Weights of a small GPT-style language model, trained from scratch on English Wikipedia.
Size: 16 layers, width 64, vocabulary 2048, 1.16M parameters.
Architecture: RMSNorm before each block, no biases in attention or MLP, normalized queries and keys, local attention windows, gated attention, capped logits.
Training: a variant of Muon for these matrices, 6415 steps.
Each number is 128 + 32 x the weight over the matrix's rms, rounded and kept within 0 to 255. Layers, rows and columns count from 0.

# layer 11 attention output (transposed), 128x64, rms 0.318, rows 104-127, columns 0-63
[[107 115 175 115 109 141 105 135 127  88 111 168 100 109 198 104 130 188  62 142 133 108  48 147 109 139 135 129 115 119 126  42 145 168  95 185 145 186 192 100 120 116 121  71 105 142 145 137  94 134 108 102 114 102  84 168 168 155 101 108 140 101 162 146]
 [113 170 158 142 128 122 143 128 168 126 145  71 173 143 189 115 103 129 133  91  70 104  59 152 152  68 112 100 126 103 131  68 127 107 109  94 135  77 113 102 170 139 133  40 146 144 151 113 109  90 171 107  92  94 133 125  78 165 146 119 146  83 107 128]
 [179 157 125  98 149 122 123  90 151 150 120 210 146 135 150 196  66  97 104 117 121 164 136  46 133 147  91 114 145 114 135 161  87 140  95 155 114  89 195 168  94 123  86 166 152 174 184 127 118 101 112  97 110 138 121  68 146 121 104 134 121  79 158 147]
 [129 103 173 106 167 174 147 110 172 119 104 115 157 188 111 176  99 112 136 132 133 116 149  97 141 169  66 141  98 101 123 130 157 166 112 141 124 119 139 104 153  78 152 188 167 110 114 117 139 140 138 117 146 145 147  97 102 132 135 137  91 104 113 132]
 [ 82 127  63  90  93 161 161 131 119 143 121 129 135 150 138 130 127 171 125 130 128 149  95 158  93  78  91 114 111  91 147 144 169  89 127 178 108 129 166  91  78 136 132 169  70 150 151  99 133 108 109 140 108 120 151 114 140 109 114 140 135  54  99 146]
 [102  91 127  87 134 114 157  62 123  94  99 103  90 123 207 123 119 165 151 100 100 166 149 124 139 141  93 201 143 121 146 186  95 118  96 112 114 107 167  89 141 123 140 102 118 108 157 136 120 176  73  43 141 145 129 140 170 106  93  44 143 108 113 155]
 [117 179 150 185 184 115  86 160 139  71  87  86 131 164 147 135  72 170 184  96 103 165 100 106 104 133  84  85 137 133 113 227 117 131 161 151 124 106 135 121 127 121 144 137 143 103 152 121  86 152 162 142  90 127 137 101  62 155 120 133 191 117 141  77]
 [ 78 121 154 118 124 150 142 152 107 126 106 101 143 112 128 108 132 120 104 115 147 140 146 149 159 117 107 149 104 137  99 111 124 119 122 162 141  79  91 119 137  98 190 176 131 133 149 144 149 131 156 149 133 117 104 106 124 146  70 105 118 131  94  80]
 [157 154 144 131 164 132 110 140 112 147  96 200 137 148 130 102 150 157 121 158 128 122 111  68 139  98 104 145 114 113 105 144 182 138 173 168 152 107 165 168 124 164  91 133 150 154 177 130 199 105 174 139  84  99 131 168  56 127 132 164 127 143 120  96]
 [137 121  97  63 114 140 107 153 136 114 126 131  95 135 164 167 122 102 144 149 108  84 157  82 145 216 120  73 103 144 134 183 103 118  82 123 145 128 172 138 131  81 124  73 102 113 140 146 125 133 109 110 139 107 152 120 148 119 153  62 137 134 149 178]
 [105 111 114  62 102 167 132 105 125 122 129 115 119 165 181 108  95 142 175 108  75 100 158 118 140 169 124 126 145 120 123 132 167  90 126 168 139 115 143 113 109 148 172 115 129 101 169 140 153 178 120 128 110  87 151 133 123 147 133  77 130 116 114 170]
 [178 116 122 129 139 127 141 110 147 151 121  79 117 129 113 139 178 151 140  62 125 157 181  44  88 136 117 129 144 170 121 154  98 148 137 121 155 118 120 138 112 153 132 129 158 168  99 161 146 111 157 156 129 118  90 107  99 155 131 104 153  80 119 185]
 [116 126 139 141 153 106 155 160 192 139 104  58 148 144 112 126  98 126  93 121 125 140 160  86 108 174  78 134 107 129 121 118 112 126  77  87 134 122 160 123 124 111 179 121 121 208 119 114 100 117 157 148 178  92 132  61 136 160 112  79  99 167 109 117]
 [ 78 123 109 114 144 151 118 112 127  86  86  95 128 137 163 133  69 115 145 150  87 133 170  69 112 179  96  73 127 131 130 149 183 125 143 180 179 117 101 114  87 115 155 146 154 104 123 134 161 151 161 153 121 111 143 142 127 172 163  79 143 120  99 101]
 [ 51 151 132 114 103 163 129 199 115 110 165  98 167 134 134 154 117 148 149 187 146 139  80 111 138  90 103 118 128 158 113 200  87 156 135 121 146 155 168 113 137  82 144 140 102  89 163 136 126 178 105 139 131 119 137 126 148 126  72 128 106 145 134 111]
 [255 135 160 166 235 118 124 115  86 126 134 121 154 125  60 129 111 132 111 132 110 143 201 140 110 199 136  92 171 148 150 102 165 173 146 145 166 188  93 153 128 163 120 112 138 128  77  98 171 142 120 147 102  91 134 109  91 112 136 127 102 180 197 137]
 [109 151 162 148 102 122 117 145 118 112 116 177 113 103 116 140 145 127 120 124 195 162 139 143 134  94 155 151 115 118 110 138 154 156 140 152 118 138 164 168 130 125  99 193 110 111 158 154  83  86 144 113 109 141 105  90 142 142  82 166 128 129 196 103]
 [199 133  70 129  91 130 112 147  93 108 116 131 109 167 124 130 108 145 105  50 134 122 148 119 127 155  92  73 131  92  77  54 109 106 119 135  80 187 145  56 114 124 116 138  60 135  81 121  96 122 170 127 114 128 126 105 145 135 157 142 167 115 135 169]
 [111 124 182 144 138 143 133 160 128 108 136  99 127 123 169 172 198  94 121 108 131  52 150 137  80 158 153 127  91 113 155 133 130 123 146  97 145  99  90 150 145 221 118  98 123  76 156 120 170  93  87  92  71 101 140 152  81 142 151 113 148 176 125  98]
 [ 85  76 209 129 152 144 120 104 124  80 111  57 163 141 118 148 145 127 159 119  95 107 162 108 123  84 123 133 118  74 155  88 193 190 154 149 131 120 118  85 131 113 119 160 154 101  85 112 156 104 143 117 128  85 138 123  94 172 107 130 138  86 161 137]
 [151 171 156 143 123  97 132  91 137 139 111 128 122 127 143 116  40 140  96 164 131 152 146 109 148 182 132 133 146 137 114 109  93 136 148 121 124 140 167 129 164 157 105  92 155 125 106 161 118 128 130  86 105 176 120 138 164 127 124 107 112 150 171 115]
 [110  83 142 164 160 116 126  62 161 126  98 156 123 102 153 121  79 135 153 163  75 144 107  80 173 125 130 109 122 123 138  56 139 148 162 128 157  85 114 102 129 122 140 131 127 141  73 131 143 124 144 151  95 141 112 176 116 132 152 122 131 103 106 103]
 [179 134 129 115 129 142 134 110  87 115 123 140 150 146 138 105 134 109  96  89 125  72 104 123 150 147 128 125 144 135  99  63 114 112 115 130 137 146  90 155 150 186 110  82 146 178 106 106 116 132 116 129 151 120 102  86 164 162 154 149 104 118 161 129]
 [124 122  55 127 112  61 159 103 111 148  92 145 149 117 137 134 139 114 194 167 139 154 166  73 182 114 108 102 122 105  83 157  58 105 151 113 114  89 102 146 130 121  63 184  96 126  70 135 139 129 150 120  82 157 127 174 155 110 167 140 126 163 112 152]]
# layer 11 attention value, 128x64, rms 0.515, rows 105-127, columns 0-63
[[144 107 131 157  88 132 141  73 122 142 145 155 182 135 140 171 101 112 211 151 145  87 148 105 163  77 155  78 119 168  74 148 116 104 129 167 147  79 143 101 173  61 123 168  76 161 181 126  87  61 122 149 128 120 139 177 152  73  85  97 118 119 121 148]
 [122 190 101 115 157 117 138 187  97 120 152 101 150 151  98  95 141 128 144  81  96 127 132 151 103 142 162  90  88 196 101 165  67 168 166 155 131 122  78 135  84 125 127  76 111  65 125 175  96 131  95 165 107  59 147 154  86 120 121 111 167 150  80 117]
 [111 106  68 136 111 143 134 168 146 157 101 152 136 101 135 126 149 202 128 102 135  89 150 172 131 133 148 136 128 171 147 134 144 126 147 181 184 110 143 124  95 171  88 148 129 125 129 180  80 138 100 167  76 129 107  91  87 139 112 115 128 120 112  95]
 [129  58 146 145 159 165 119 112  97 136 160 112 128 136  86 125 122 114 195  90 108  88  99 146 135 136 144 160 124 180 112 112 119 158  95 129  85  77 134 146 158  89 195  67 120 133 115 164 121 109 129 121 174  70 126 137  97 177 104 132 109 191 130  64]
 [ 98 159 138 163  99 106  83 111  77 126  91 125 161 154  81 142 118 133 124 159  39 106  64  99 149 172 134  95 104 192 193 143  98 135 126  57 131 139  94  88 106 146 101  79 100 143 114 137 150  90 160 127  84 144 129 134 124 117 181 158 132 169 152  76]
 [128  88 146 117 151  96 190 172  97 123 133 135 144 150 163 129  97 158 101 126 139 171  95 115 161  61 121 127 123 170 138 114 141  76 183 137 105  82 180  84 116 125 150  46 124 108 190 146  93  80  98 137  82 133 183 174 119 107 108 190 104 185 150 175]
 [137 137 159 127 125 117 108 159 166 153 125 141 119 121 152 114 137 195 164 162 125 141 106 178 156 122 164 144 131  94 152 104 153 109 150 154 154 105 123 158 139  99 135  98 105 149  98 117  98 115 120 111 112 136 103 132 144  97 159 116 117  95 138 106]
 [107  96 129  42 102  93 126 156 123 111 178 101 139 150 148 107 136 145 147 137 168 113 138 200  71 119 124 121 185 129  89 125 130 147 149 156  97 126  78 134 126 132 148 101 150 130 135 133  86 100 112 152 107 100 164 145  99 105 106 131 134  84 142 128]
 [108 156  86 139 130 114  83 160 128 163 159 105 158 121 111 140 105 159  81 101  97 126 102  88  73  89  96  89 133 163 124 136 120 111 101  81 143 150 140 158 104 174  86 104 142 113  85 118 138  96 108 101 137 170 125 170 117 134 115 150 101 166  97 144]
 [136 126  70 154 112 135  82 153 110 134 139 140 169  89 107 108 126 168 123 147 129  91  67 116 121  84 134 114 139 164 122 155 132 148 104  85 157 133 143 155 167 114  93  82 121 178 127  74 131 107  87 134 114 139 136 156 120 113 152 186 100 157 138  75]
 [114 190 134 131 125 162 139 193 129 182 124 156 115 136 113 159 128 147  91 130 164 111 118 140  92 145 136  90  91 121 127 158  75 155 139  98 107 142 142 158 164 122 160 104 148 152 175 110  99 111 157 158  58 101 168 125 181 103  99 135 108 111 135 115]
 [128 134 124 171 134 169 162 149 151 135 121 145 124 148 124 163 126 159 134  98 142 115 130 165 189 131 137 136 147 140 142 143 134  86 134 119 149 104  86 166 101 115 150  81 130 128 109 165  96 136 113 119  76 113 163 195 140 170 139  62  94 110  89 173]
 [141 130 104 109 104 104  98 186 143 149 121 146 157 139 134 114 114 201  68  86 149 137  63 134 117 116 143 178 144 114 145 136 137 106 147 109 166 122 116 149 127  82 125  73 121 178 116  88  89 129 106 119 118 133 168 179 140 142  63 171 114 140 130 121]
 [146  95 148 119 119 104 156 100 102  82 127 135  80 155 132 107 115 146 120  97 122 167 130 155 122  82 117  83 125 107 174  96 205  99 127 111 130  91 134 147 145 135 105 110 165 108  73 170 134  71 130 104 141 134  91 138  95 131 118 120 110 184 133  98]
 [ 73 172 108  53  54  77 141 152 185 106  88  99 126 119 161 111 153 126  75  92 178  55 147 106 135 128 117 174 155  84  93 114 125  96 170 135 134 137 114 169 121 125 116 111 170 101 145 127 127 255 124 175  82 154 168 115 117  84 153 111 182 137 157 172]
 [118 144 195 130 201  86 164 139  95 103 138  78 113 113 139  88 138 156 101 139  85 163 133 161 153 149 110 120 116 131 127  99 129 135 138 192 122 107 120 122 142 153 162 157 151  72 108 134 139 141 105 132 124 132 120  89 124 155 157 135 145 109 121 142]
 [105 126 115 126 175 173 172 134 160 160 203 117 148 106 147 145 120  58 115 115 134 112 127 110 155 135 178 141  84 167 140  98 145 177  87 134 170 144 120 171  82 116 169 102 151 125 197 129 125 162  98 104 173 123 161 166 109 160 154 153 107 203 115 130]
 [153 134  77  97  61  80  96 127 141 195 146  81 153 125 151 137  91 158 134 176 104 107 155  65 119  43  81  78 137  73 103 159 117  67 110 147  64 105 181 136 140 147 144 178 174 140 159  82  83  97 163 179 111 110 134 113 183 125 132 171 120  66 126 130]
 [151  97 143 117  77 108 135 113 162 142  88  87 156  96 124 158 125 209  95 118 210  95  95 133 162 120 142 110 107 147 110 146 147 123 151 198 147  71 158  91 177 153 136 178 130 156 177 131  87 151 136 188  57 167 137 105 165 169  87 130 130 113 114 103]
 [ 62 164 128 117 106 122 150 121  97 102 109 134 123 128 140 146 148  88 125 118  85 103 149  96 175 142 142  83 133 126 165 118  95 148 138 115 191 151  69  92  99 126 102 135 126  83 106 122 149 149 137 153 153 144 144 143 135  95 135 140 164  95  82 137]
 [101 128 143 133  81 159  95 125 136  91 111 135 125 105 120 130 108 148 147 120 179 141 120 166 139 150 203 129 145 120  98 139  65 145 132 154 178 116 104  79 118  77  75 118  99 134 156 166 114 125 164 164 145 164 139 147 150 117  51 133 133  82 134 123]
 [168 144  89  97 160 142 135  75 148 161 182 144 163 128 130 110 162 101 102 138 154  86 116  93 144 136 137 139 131 110 110 154 153 169 139  85 139 131 129 146  93 105 110 172 125 111 126 104 149 147 126 125 132 102 120 122 106  74 184 107 153  99 122 156]
 [ 66 129 168 116  87 141 119 147  87 191 154 127 126 150 115 104  89 121 142 148 163 216 117 139  64 155 110 123 101 107 188 142 120 195 177 167 131 157 128 124  85 105 130  35 189 122 159 155 150 139 150 119 215 134 125 158 127 148  92 185 150 177  96 127]]
# layer 11 MLP up, 192x64, rms 0.498, rows 0-28, columns 0-63
[[121 143 100 175 152 115 130 136 108 184 116  87  76  75 144  87 171 148 179 202  94  83 160 172 190 123 123 147  94 130 182  90 135 116 109 136  82 115 113 112 110 111 115  66 134 140 105 150 128 123 145 139 158 139 103 118 144  70 118 129 155 119 142 120]
 [117 127 102  76 103 143 135 119  98 105 147  75 108 151 108 201 121 127 217 114 122 155 140 133 112 122 122  84 144  62 174 126  81  92 114 141  82  92  69 103 143 121 135 111 146 171 113 107 125  88 197  96 152 142 108 120 129 133 134 102 112 148 158 164]
 [151 112 127 106 188  76 140 127 190 160 134 112 132 135 143  86  68 136 101 179 118  92 139 194  42 102 161 109  88 138 128 186 143 157  67 127 119 191  93 102  71 148 126 160 128 153 154 107 144 126 184 142 102 137 166 116 104 122 102 125 171 100 107 116]
 [130 129  41 144 162 161 127 114 138 190  77 112 140 114 154  89 130  84 124 194 111  87 114 126 118  90 153  80  98 138 135 126 168 125 122 119 179 152  83 133 132  92 172 145 115  69 110 122 136  94 110 111  58 136  67 149 156 131 103 132 168 139 169 147]
 [172  92 157 118 139 128 167  95 143 140  82 134 119  95 122 134 123 104 155 161  84  83 160 144  83 114  82 133 155  93  61 118  97 169  87 163 125 147 144 120 120  77 195 167 118 150 110 162 138 119 118 170  83  86 104  80 121 114 182  87 153 138 189 125]
 [142  76 153 110  87 119 131 177 128  79 111 111 117  61 119 100 110 154 112 139 113 101  89 141 175  76 139  70 110 104 102 124 109  95 189 105  95 120 172 109  54  76 160 107  98  72  91 136 132 159 103  45  69 141 153 112 147 158 176 141 126 134 143 184]
 [138  66  98 120 133 115 144  81 121 136 113 180  97 105 160 151 113 123 127 117  65 112 140  99 100  81 184 107  90  80  84 127 141 191 168 164 154 153 123  89 159 125 191 139 132 130 113 147 119 101 160 141 110 120  75 181 138  84  90  70  88 145 171 109]
 [132  90 164  40 100 136 116 157 175 128 139  76 107 116 105 140 162  95 145 127 144 133 156 173 123 144 107 208  95  73  96 150 142  94  95 155 121 178  88 126 101  97 173 168  54 104 125 169 138  75 124 134 122 149  88 127 162  86 119 127 144 154 129 155]
 [118  97 159  64 101 145 147 189 142 104 148 147 121 109 188 140 119 158 132 154 110  72 125 176 147 124 141 103 186  97 138 110 191 121 160 149 114 163 138 105 127 122 147 120  97 137 162 117 181 147 156  79  92 105 126 138 120 165 106 167 157 152  87 105]
 [163 106  96  74 156  86 114  99 140 163  87 148 165 116 133  84 154 131 149  52  92  93  77 143 125  84 138  77  63  81 170 155 118 137 123 115 117 109 134 160 175 141 163 163 131  67 161 121 108 148 181 154 134 136 150  88 107 170  97 149  85  98 108 145]
 [153 131 150 176 133 150  67 136 133 128 133 169 157  67 137  90  88  80 134 169 126 121 113 115 158 105  81  74  86 104 161  96 131 129  96 154 103 161 113 104 150  89 106 136 168 148 125 131  96 116  64 103 179  86 114  80 115 137 155 137 116 143 115 125]
 [115 111 148 146 126 105 128 121 149 178 117 124 169  88 164 163  93 127  92 162 148 102 106 160 144  48 109  89 133  94 144 116 131 136 193 145 128 115  67 166  81 103 181 142 123  94 157 129 100 100 127 175  73 117 215 140 163 163 150 177 156 152  41 172]
 [ 95 120 165 137  95 213 121 147 141 131  93 159 187  94 150 192 126  95 142  97 118 107  94 207 113 123 113  95 167  91 122 122  90 112 188 151 153 155 157 122 123 154 148  96 124 133 125 116 112  83  78 151 183 140 144  90 143 158 170 151 155 109 165 212]
 [182 127 109 173 182  87 136 150 193 148 131 152  88 124 158 152 196 153  78 169  97 119 138 180  62 138 162 153  92 106  98 144 165 152  88 108  84 107 104  86  92 143 142 115 144  68 126 146 166 115 181 172 141  71 189 143 115 130 210 112 157 120 114 126]
 [147  75 146  97 123 141 174 103 111 222 142 109  97 122 147 159 181 129 190  85 124 129 198 172 100 117 129 136 115  97 112 106 132 153 140 130 119  48  82 139 136  88 155  97  53 139 144 136 111 160 152 131 112 140 112  83  78 135 141  30 179 156 125 159]
 [132 132  96 153 222 104  55 139  96  51 149 120  96 140  81 136  82 170 125  66 159  73 136 135 217  98 120 105 126 128 123 112  77 128 165 158 126 100 126  81 169 110 119 105 144 134 139  91 162 119 142 135  99 175 119 129  75  67  81 130  86 159 138 165]
 [ 98 144  95 105 114 135 130 120 156 118  82 103 114  69 203 102 113 157 103 176  93 171  79 169 135 106 129 178 197 108 175 141 109 175 161 141  89 149 167 100  94  96 170  99 103 132 100  92  86  87 139 114 155 173 147 116 149 134 127  87 105 140  81 118]
 [138 122 136 129 159 129 157 158 120  87 149 199 108 161 159 165 159 148  83 111 125  73   7 123 126 124  86 176 131  69 122 136 115 139 145 126 114 109 160 104 107 161  97 139 118 137 157  32  96 155  78 128 127 118 130 169 102 138  98 158 138 123 150 226]
 [121 125 140 160 108 100  90  57 116 150 149 116  82  91  82 136 158 116 164 134 147 107 144 123 179 122 122 158 108 125 128 201 120 175 167 114 109  74  97  48  78 125 127 119  80 186 129 102 123  83  86 134 157  97 143 151 130 121 130 159 117 144 126 116]
 [100 130 138 122 134 109  92 105  95 118  55 128 147  87 122 200 181  77 103  56  92 123  87 113 159 160 122  90 123  34 153 119 152 109 119 137  78 154 119  70 151 119 146 164 165 131 119  94 101  50 179 109 149 180 170 169 134 103 143 122  49 142 163 134]
 [149  91  78 105 113 136 119 135 119 148 177 126 119 153 118 128 151 121 145 127 126 137 119 119 171 144  82 141 130  93 166 107 119 167 129 102 127 135 129  49  83 156 175  98 118 109 163  93  98 135 115 113 174  95  60 148  92  81 165 127  66 184 126 141]
 [158 110 137 106 142 128 127 119 130 155 178  90  97 136 117 131 121 126 109 115 113 114 130 170 189 111 122  70 137 162  86 152 125 176 189 152 100 126 105  92 121  99 125 149  92 222 203  56  99 110 168 143 103  87  94 143 162 137 123 144 149 193 128 145]
 [148 125 141 139 143  51 151 127 199 135 131 150 146 148 177 103 119  92 143 112 117  89 125 114 129 133 151 111 161  99 145 204 106  87 108 142 140 161 132  70 122 136 145 143 120 129 145 120 162 205 190 186 142 125 100 110 143 128 150 101 127 111 123 119]
 [126 129 138  82 155 124  93 178 127  85  97  76 104 110 158 108 181 183  92 166 125  70 127 139 109  84  83  82 125 117 156 112 120  96 140  95 134 135 124 160  70 126 127 102  98 133 143 160 149 147  74 141  94  95  91 209  96  91 102 103 117 133  42 135]
 [134 179 115  76 112 133  68 146 182 163 114 129 125 114 157 154  72  94  90 131  70 104 132 168 163 128 117 109 180 110 141  97 124 108 173 134 111 167 125  99 141  99 100 122 112  79 145 130 130 125 143  90 176  88  79 105 144 122  83 125 120 102 114 152]
 [174 122 118  78 153 135 117 119  87 159 150 173  99  75 108 142 140 118 134 147 108 102  83  89 142 151 221 160 153 133 112 132 193  81 132  98 157 167  86  64 145 191 145 186 128 155 134 173 139 100 126 124  88  98  88  56 113 144 139 100 112 139 100 125]
 [133  58 101 115 128  91 176 126  81  66  89 115 149 152 154 152 102 132 115 114 141 116 118 104 133 121  52 125 125 137 147 173  80 149 168 110  71 140 177  84  79  97 158 108 151 107 233 106 167 157 130 145 104 169 156 179 103 157  70 101 136 142 102 154]
 [136 157 164 142 133 126  96 146 158 154  83 135 108  70 165  78  99 118 140 123 114 112 142 104 134 153 200 170 153  28 120 147 173 112 147 112 128 139 156 133 172  66  79 159 124 125 124 133 157  74  84  48 148 117 140 159 138 102 152 118 116 156 129 176]
 [132 151 145 121 100 221 146 107 136 126 165  97 109 109 107  64 106 138  91  73 160 130 112 130 131 110 103 148 103 127 158 154 104 178 214 136 118 169  98 139  68  82 206 214  85  95 130 148 138  94 106 108  82 165  78 100 123 108  61  89 124 126 134 129]]
# layer 11 MLP down (transposed), 192x64, rms 0.29, rows 0-28, columns 0-63
[[107 145 109 114  83 128 144 125 165 209 109 172 200 154 154 149 103 128 124 153 123 114 162 124 129 140 167 117 139 131 144  75 147 198  94 148 158 108 171  90 145 144 172 140 132  97 156  99  77 125 101  89 115 131 105 102 128 170 135 105  98  92 173 184]
 [200 113 130 101 131  66 102 135 127 155  71 121 109  91 147 124 162 109 117 134 134  77 177 107 167 149 174 162  71 173 122 124 124  91 122 155 138  78 139 161 176  97 125 151 116 136 159 157 183 122 105 110 138  74 122 142 130 149 153 148 126  72 134 112]
 [132 158 133 112 161 131  67 181 102 131 135 160  91 123 153 158 141 103 165 114 119  69 135 102 151 119 145 122 113 172 100 163 104  59 187 131 109 165 103 125 127 107 112 137 124  96 121  72 197  74 158  74 160 115 128 198 125 152 102 168 131  99 147 143]
 [106 142  72  97 121 127 139 104 129 156 145 130 130  59 101 130  97 157 167 115 103 108 122 159 112 155 122 118 143 100  86 151 127  98 149 172 117 144 120 147 128  75 118  85 114 122 153 160  93 120 179 167  94 148  45 189 137 145 125 135 131 193 196 110]
 [149 133 110 124 154  67 151  64 107 129  85 128 128 144 186  92  77 101 116 134 123  49 129 137 149 177 129 105 122 119  80 124 106 114 140 156  72 140 127 115 149  71 133 185 110 165  85 177 126 137 124 100 118 122 170 166 106  76 130  99 158  72 132  79]
 [ 93 145 128 139 144 114  80 101 151 191 153 151 131 118 185 193  75 102 115 114 120 124  88  99 179 131  55 180 225 114 121 159 126 138 169 136 120  78  80 107 138 147 148 153 137  80 178 169 164 127 161 129 111 136 150 126  94 139 132 131 160 119 117 154]
 [131 112 126 102 197 135 135 137 120 135  43 149 151 148 136 176 141 125 133 127 147 174  95 158 173 118 111 102 115 137 134  91 151 170  85 102 104  60 109 166 160 149 133 169 164 138 169 165 195 137 125 136 120 106 120 159 123 100 109 214 159 169 149 149]
 [106 140  89 102 168  91 212 164 152 158 138 135  90 145  77 123 162 174 147  95 132 128 151 142 112 103 147 102 100 121 126 117 125  88 140 105 186 163 104 200 157 125  99 190 164 120  66  89 143  81 135 139 143 149 131 104 143 136  99 135 159  91 177  64]
 [111 154  78  86 116 113 145  98 143 158 117 103 110 152 119  87 188 130 129 140 144 144 140  88 112 109 132 100  73 115 111 166 131 137 140 166  60 149 148 120 147 108  69 131 141 144  96 131 112 180 116  82 125  60 135 153 164 139 110 149 107  99 205 124]
 [126  71 158 122 128 131 140  95 104 164  67 132 142 171 148  74 120 142 178 126  87 134 179 129 142 149 120 206 130 163 142 194 105 117 107 231  89 108 181 157  94 117 124 131 100 115  88 188  97 136 134 178 100 132 128 175 144 139 185 141  95 123 120 117]
 [118 105 110 151 129 122 182  99 131 143 133 108  63 183 137 156  92 162 109 151 167 129 132 149  84 177 141 146 145 140  88 121 140 111 136 123 112 150 107 157 114 166  81 128 140 131 143 100 105 102 135 221  53 160 136 153  98 168 165 129 121 133 135  93]
 [116 101 121 149 113 123 127 159 168  61 117  59 114 116  94 142  67 101 124 125 159 164  95 154 131 103 115  53  97 101  83  69  97  85 115  88  69 114 134 109 123 165 146 148 162 149 110 148 192 130 106 139 213 148 159 130  80  87 129 125  93  67 120 133]
 [113 116  78  54 125 115  81 108 129  75  90  78  94 126 152 172 123  87 103 203 114 144 145 116 145 167  99 192 119 152 153 220 112 143 123  99 159  90 115 120 137 115 130 104 153  77 144 144 135 109  92  72 163 178 126 140 110 116 147 142 138 125 107  54]
 [117 103 119 133 170 101 180 123 129 131 134 136 128 151 111 227  61 119 140 147 173  77 111 133  95 124 123 138 156 145  71  90 242 115 133 128 122 102 133 156  85 105 138 116 122  71 119 138 115 177 144 191 112 138 145 164 165  98 176 131 125 154 135 103]
 [142 190 182 163 129 132 152 106 184 144 113  71 182 135 146 120 130 151  66 149 179 177 113 140 108 180  75 159 140 114  98 176 132 104  76  47  90 153 131 142  98 138 179  98  88 100 140  72 116 169 111 104 161 156 152 117 179  58  90 159  88 153  81 126]
 [147 162 208 150 139  43 129 158 132 107 107 179 163 104  81 136 150 157 140 102 105 126 161 207  87 129 118  74 154  84 120 166 149 116 126  93 128 107 102 127  69 120  97 101  71 122 157  70 145 157 139 101 147 157 106 132 170 172 122 196 122 104  86  51]
 [100 159 144  97 106 116 143 147 142  66  82 154 104 154 215 120  96 116 146 106 119 186 126  96 133  74 178  65 148 140 139 122  97 168 213 108  88 128 123 105 137 133 129  83 111 144  67 139  92 152  84  92 180 203  57 194 135 136  78  73 133 140 141  99]
 [114 127  93 130 113 111 204 123 125 123  87  83 181 157 183 126 106 132 104 160 194 106  97 107 146 144 128 192 157 150 151 184 128 149  76 102 132 156 131  58 125 143 139  83 117 173  74  58 133 171  87 163 210 173 119 119 145 112 110 157 119  67  68  82]
 [153 121 137 126 180 154 117 124 121 163  79 137 151 195 101  81  98 145 145 117 179 209 112 136 142 110 119 153 134 106 143  95 181 141 115  86 139 114 149 127 168 140 152 156 125 118 117 129 187 169 114 143 152 190 156 139  97  73 128 122 184 144 180 152]
 [ 85 170 108 158 122 207  61  92 144 138 165 129 184 153  69 254  83 153 175 153 111  70 129 107 154 100  91 122  87 155 111 156 158 173 147 117 137 141 217  90 115 138 148 129 101 135 134 157 114 108 116 112 140 136 171  86 152 122 153 121 131 174 151 167]
 [118  74 150 155 108  93  64  91 110  83 134  85 143 109  85 146 116 124 149 138 158 116 121  89 201 166 138 155 193 113 152 112 128 133 118  76  98 164 109 139 101  93 133 120 130 151 157 143 136 109 127 102  85 126 143 188 112 100 108 120 138 134  98 139]
 [132 156 109  74 114 219 128 113 103 137 144  90 185 145 182 119  78 121 115  98 168 186  86 155 148  95 146 173  79 119 118 118 134 158  97 112 115 110 123 136 174 108 222 129 143 168 140 123  79 165  87 132 174 137 112 137 153 123 133  99 182 121 110 154]
 [116 119 123  68 124  55 101 128 124 105 132 127 114 151 149 120 121 146 176 133 136 147 147 121 157 130 170 113  52 107 128 145 120 161 174  97  96 149 146  94 121 101  65 164 146  97 135 140 147 170 104 100  87 173  97 116 130 116 160 162 178 117 171 154]
 [167 150 145  79  99  91 107 137 153 165 203 117 142 110 133 163 136 190 113 115 164 147 151 155 184 110 159 137  99 111 123 109 141 119 196 111 144  89 137 107 144  81 131 157  78 111 145  31  87 123 183 123 112 155 199 146 124 146 129 102 174 176  96 138]
 [ 87 115 165 119  51 168 105 128 123 108 141 112 142 129 152 149 119 127 146 127 136 116 134  99 157 150 135 157 162 138 150 140 143 191  95 160 218 168 153 108 124 173 103 149 130 162  92 176 121 149 138 135 118 162 127 156 107  90 162 107 159 123 152 147]
 [126 157 143 103 110 119 162 117  95 119 120 165 120 153 108 102  91 120 146 148 128 179 165 110 125 151  63 128  99  98 165 140 115 123 186  58 126 154 138 101  94 126 157  91 150 126 188 152  66 212 116 138 150 125  74  93 179 134 169  98 162 145  90 113]
 [150 100  88  94 189 133  98 116 152 153 112 137 164  99 190  97  99 126 119 152 129  94  79  74 130  98 135 171 113 149 172  48 150 158  81 132 156 130 168 205 124 132  96 113 141 161  83 137 117 143 210 137 160 134  74  62 148 159 123 119  67 141  88 126]
 [131 129 174 130  79 125 148 168 100 121  99 145 168 172  87  58 135 128  92 157 156 201 174 119 152 117 113 107 120 137 138 204 127  93 184 107 165 132 160 157 136 105 161 145  67 170 133  92  77 120 127 110 157 136 192 180 123  86 155  99 137 124 109 140]
 [ 88 144 160 139 137 143 103 178  95 141  76  83 153 155 166  50  90 143 157 115 114  98 115 122 200 180 103 102 189 189 119 169 121 113 103 174 114 154  78  95 123 130 130  91 118 131 109 122 146 195 145 109 156 111 166 124 114 141  21 178 115 191  95  60]]